{"head_dim": 32, "norm_eps": 1e-05, "rope_fraction": 1.0, "init": "normal", "init_std_up": 0.0601, "init_std_down": 0.0, "beta1": 0.95, "weight_decay": 0.012, "warmup_steps": 0, "schedule": "wsd", "decay_shape": "linear", "doc_mask": true, "train_tokens": 163200000}
Each number is 500 + 25 x the weight over its row's rms, rounded and kept within 0 to 999. Layers, rows and columns count from 0. Numbers have three digits each. The size before them is the row's rms in percent of the matrix's.

# layer 6 MLP up, 512x128, rms 0.422, rows 473-494, columns 64-127
099:502483509476471520486516477493529523502486517505528518523480499513454475516567483484505512479506488501518448537526485505537522438457515558478517521525445493486521501432501534489519487512467496
100:505524438534494475453499504532503500486468497504517483459507480523523490492506469479491527486534538561498556490490496505551520505493514505518507509548492492512509577520471532485453518533466527
092:503510511507514456507451488473469547470519519533528456463510509508526481487523471484494506523478517503496565472484531520522472512502463494489488490543474490492540464480518561546508479463536502
103:444515512530505470541472538507509469520506485489489514508528490497497486495500544521498514503514501512477510485515478505520500510512521486499515503528571511495514494505508527563543470512502529
099:478472490481477564491522455512498527490494522543520518496485500485530517520474525473519536510476528525465436502507531512458504485510511500501495534486508482500522518508490525479500544469478522
102:499527447490501502476461523461451483502519487497515495473516526521521507465494533518508496522533471472479470530513508504458509536488492544491533522548499491474492530478489542496510517513501527
098:496502519467510531513509493490491511508471509538501503479492497481524520481458488502519514481528523506445546507490529474536520508489498477507438504458512468465503535514486485498520483511523499
115:488443528528480520485529447521552524533518494510499513532513509503489495515499536516505514508505480547518566496490511545505477448531514460465503471510476493500488531492482518526473497525451503
097:520502521522479424524483468492445537483507494499503498484507511474495510528533442457521502517503498469467500481491481513508472500499513531493449487521499505496499485472483516485508484508493477
096:496530462497520507480504457486477483532498530482476520517498472489546478531522516455493519504499563471482528551501527539481533517528529476492548467519475471521528530481503479523537484479519502
092:474458519464531451511510545508507465539485504499471483476491473478505461492485509451475505531519465496513460498506504528514482519521518472478516488469506534537467510503487517488488516459508488
097:494484493477452515538453569508467495518487485518515514523466511493522473501528515494529476502491483486501486491491517479456541478490511495536470496512500516532482465498473481458486529514479459
006:470492507483523511449456499485493480522494496506524505508514524479569499512502482544495523532504517536465507500515486524468489495470517521516515501503519494486445518497537507504511500476509487
098:484495473494536467549480503504470484502486480509495484488498533496513489513495506518517485495500537535532485532473476516464471492457524524554491484475488521542487514477517534468471457486464507
102:455510469481473468506482514447520505522442465456525477501528498455471454488525497552447482531487484478512512511506509530441507504518499513497481454507438500560459502480566468526519488455503505
108:476554505512497503488470491501487520510488501571505527498485490490490519426528486496483482491480579522498491531472488479496481468510524545528460529494489481507480506522514489453514508543505529
105:484537507488506539537501481539506516463530535484489533499553510464506502482500490464507497488531501500496508530473514464485501508507524500504485479508437526518500516468485513559466548470523481
099:471525497537477487457525531520477485472493439441466527488505498520451481504475473520488510481534476485523496472511541498468491454516489482509528476527479517482515517512465523513525492482453484
104:516494489509515512525489499531513497501502478497465465521513502500509478484547453483496523479498470518527494549438512502513529460467448489477571495512504555450501519531485536498471492484517544
092:498482501562475536522512446497514500484506523483530491508508503508496531482507464478502517519439487524512525482516513564501471486483463538501510463463467491465466491485472547478536506522514548
091:496487461504507491482511502536545474472530507485513542484491493518500489467474528487473455475540491525535538504533471502520504495534480516513515516479500539491525491478510506525468488505473495
110:463500495502458517541478449477533505544468523531479520496559475508501489539497538498487541493533500478456472491535495472536481491472520514463497504517491497516506474494462515501531491480470506
# layer 6 MLP down (transposed), 512x128, rms 0.208, rows 473-493, columns 64-127
097:521498531455534488505464494516510473500496475478468486488454503469401502515511518513476453471522508532498507505495515532514514485492487501488511519462533505477512485503535526492532475521533486
098:513509476570518502466512439541507524501505441498534543469533491530496484485534507504493526518491500582506527489502491514513503515473479520537484482551498466491477542521528488517514479528481500
096:495525508446500471497485515510551516486509502514475470525547498520455517499457496499501514507485473511484471496489534493486502547490496478477437495525473528464473485492464515513522468530529457
107:493488479530471519480474495535524481500478488577497508468467519502549503507520515516468505481497513518484519477495516494531487517517503501514516535524468502498448547518494513521493501516505547
099:490512536526482529468456493517491495497550499497470483463488485568505502480484524529511444498485461466486504539471520497506533490463528512489534493514540504532532491472509523497485509488464541
099:487502497471568545474513527481483475514520531506486473503445542532466534502499522503480480501477489500495502511453494510440456523516465503544528492493525512491495508511538510520489490554503565
098:533485491518479502477506500471483472527523484549497468513527508480515540515453526520482522460464549477519501494495509513481536475520533512521522489480503517549526442539516494493496510438493480
111:483513494545488499487524517472508511504481525508472467517496514519495496510492474494505502450456464515566520463498552485495503481525493518521480460464526496525494506509527493479498499486485489
095:481530540544477520476506476501512527478468467469500462505531537454456479490538506496502520502459480508504494451492474503513493507500517499502518531545519530456513499515498501497451493508523483
096:503486539464545532476481478487500511499507458511486456501494499484471534524540520534488501525483520469529533448498476529495473521539463486516510521500518526526487514438515515501498543541499480
095:537477519512515526510525498513509539511536528533463494443471513501462561538507495484491557483496503487512485514482500492482487530501483507556489466548459433478529474492500492538488499540466510
099:517542523504493473554507531513513548505453447502469503536497504522509521501472522508533486498486531495498527514505549435482511536506542532473539536511504516492480465481473494490506523476496511
009:525507507489477535485526474543545499533485503499458506474463513507471480510500555522520478503474523533531516522530475485468541510513487497471450500478487550489559502510483514492467454553457531
101:461512484517546517527472499511480526536463534537500480491556505501480528523505519499514480514468564479521501508449550519491484500508524519523512539475472514520477514552516471477483494510517478
098:501483528527525466504512520533533493517488510530491477503490480470463469483515523488499480483477469508543508498537518531496448527533473556530495519501470506503479482540523489481499447512527492
097:466479490486535509521548473505530506465477536551473542480480509512476558498528487503487526493522476484489483489506518436576485504540489502502540482531511482535508517507542528503517486514503533
102:459493510499512513520507472478519489515485485534479507442527515497512498463492481513464505485510521472522499497494515510499500507534483520502523487482468547565510497509506481525434494502514512
094:522508499499493508536540527475471549509506446491520539479493496523469492474471455499517516493507476454489524474544573479482521513520489577488494455492472492470494545499514460501505458519510504
106:493496468540479551537440487504546479478537497511502499477523526506491480484531500446493516538533487491507505528487484482490498478518481460501482475522444521495494538516491464468501478502486475
099:494478506539514544491501506456476457501455502489471535474523533477483501525469512552472490539494529509496472511472540517481503512550501519506519508501522515506487484497490514479483524510492495
092:525519519476525505523486498487478472529527475462458505489545500484524497540495509494506510499466445483490499457444484431491511486504547530498511530482503472469503491522482485494489476488510518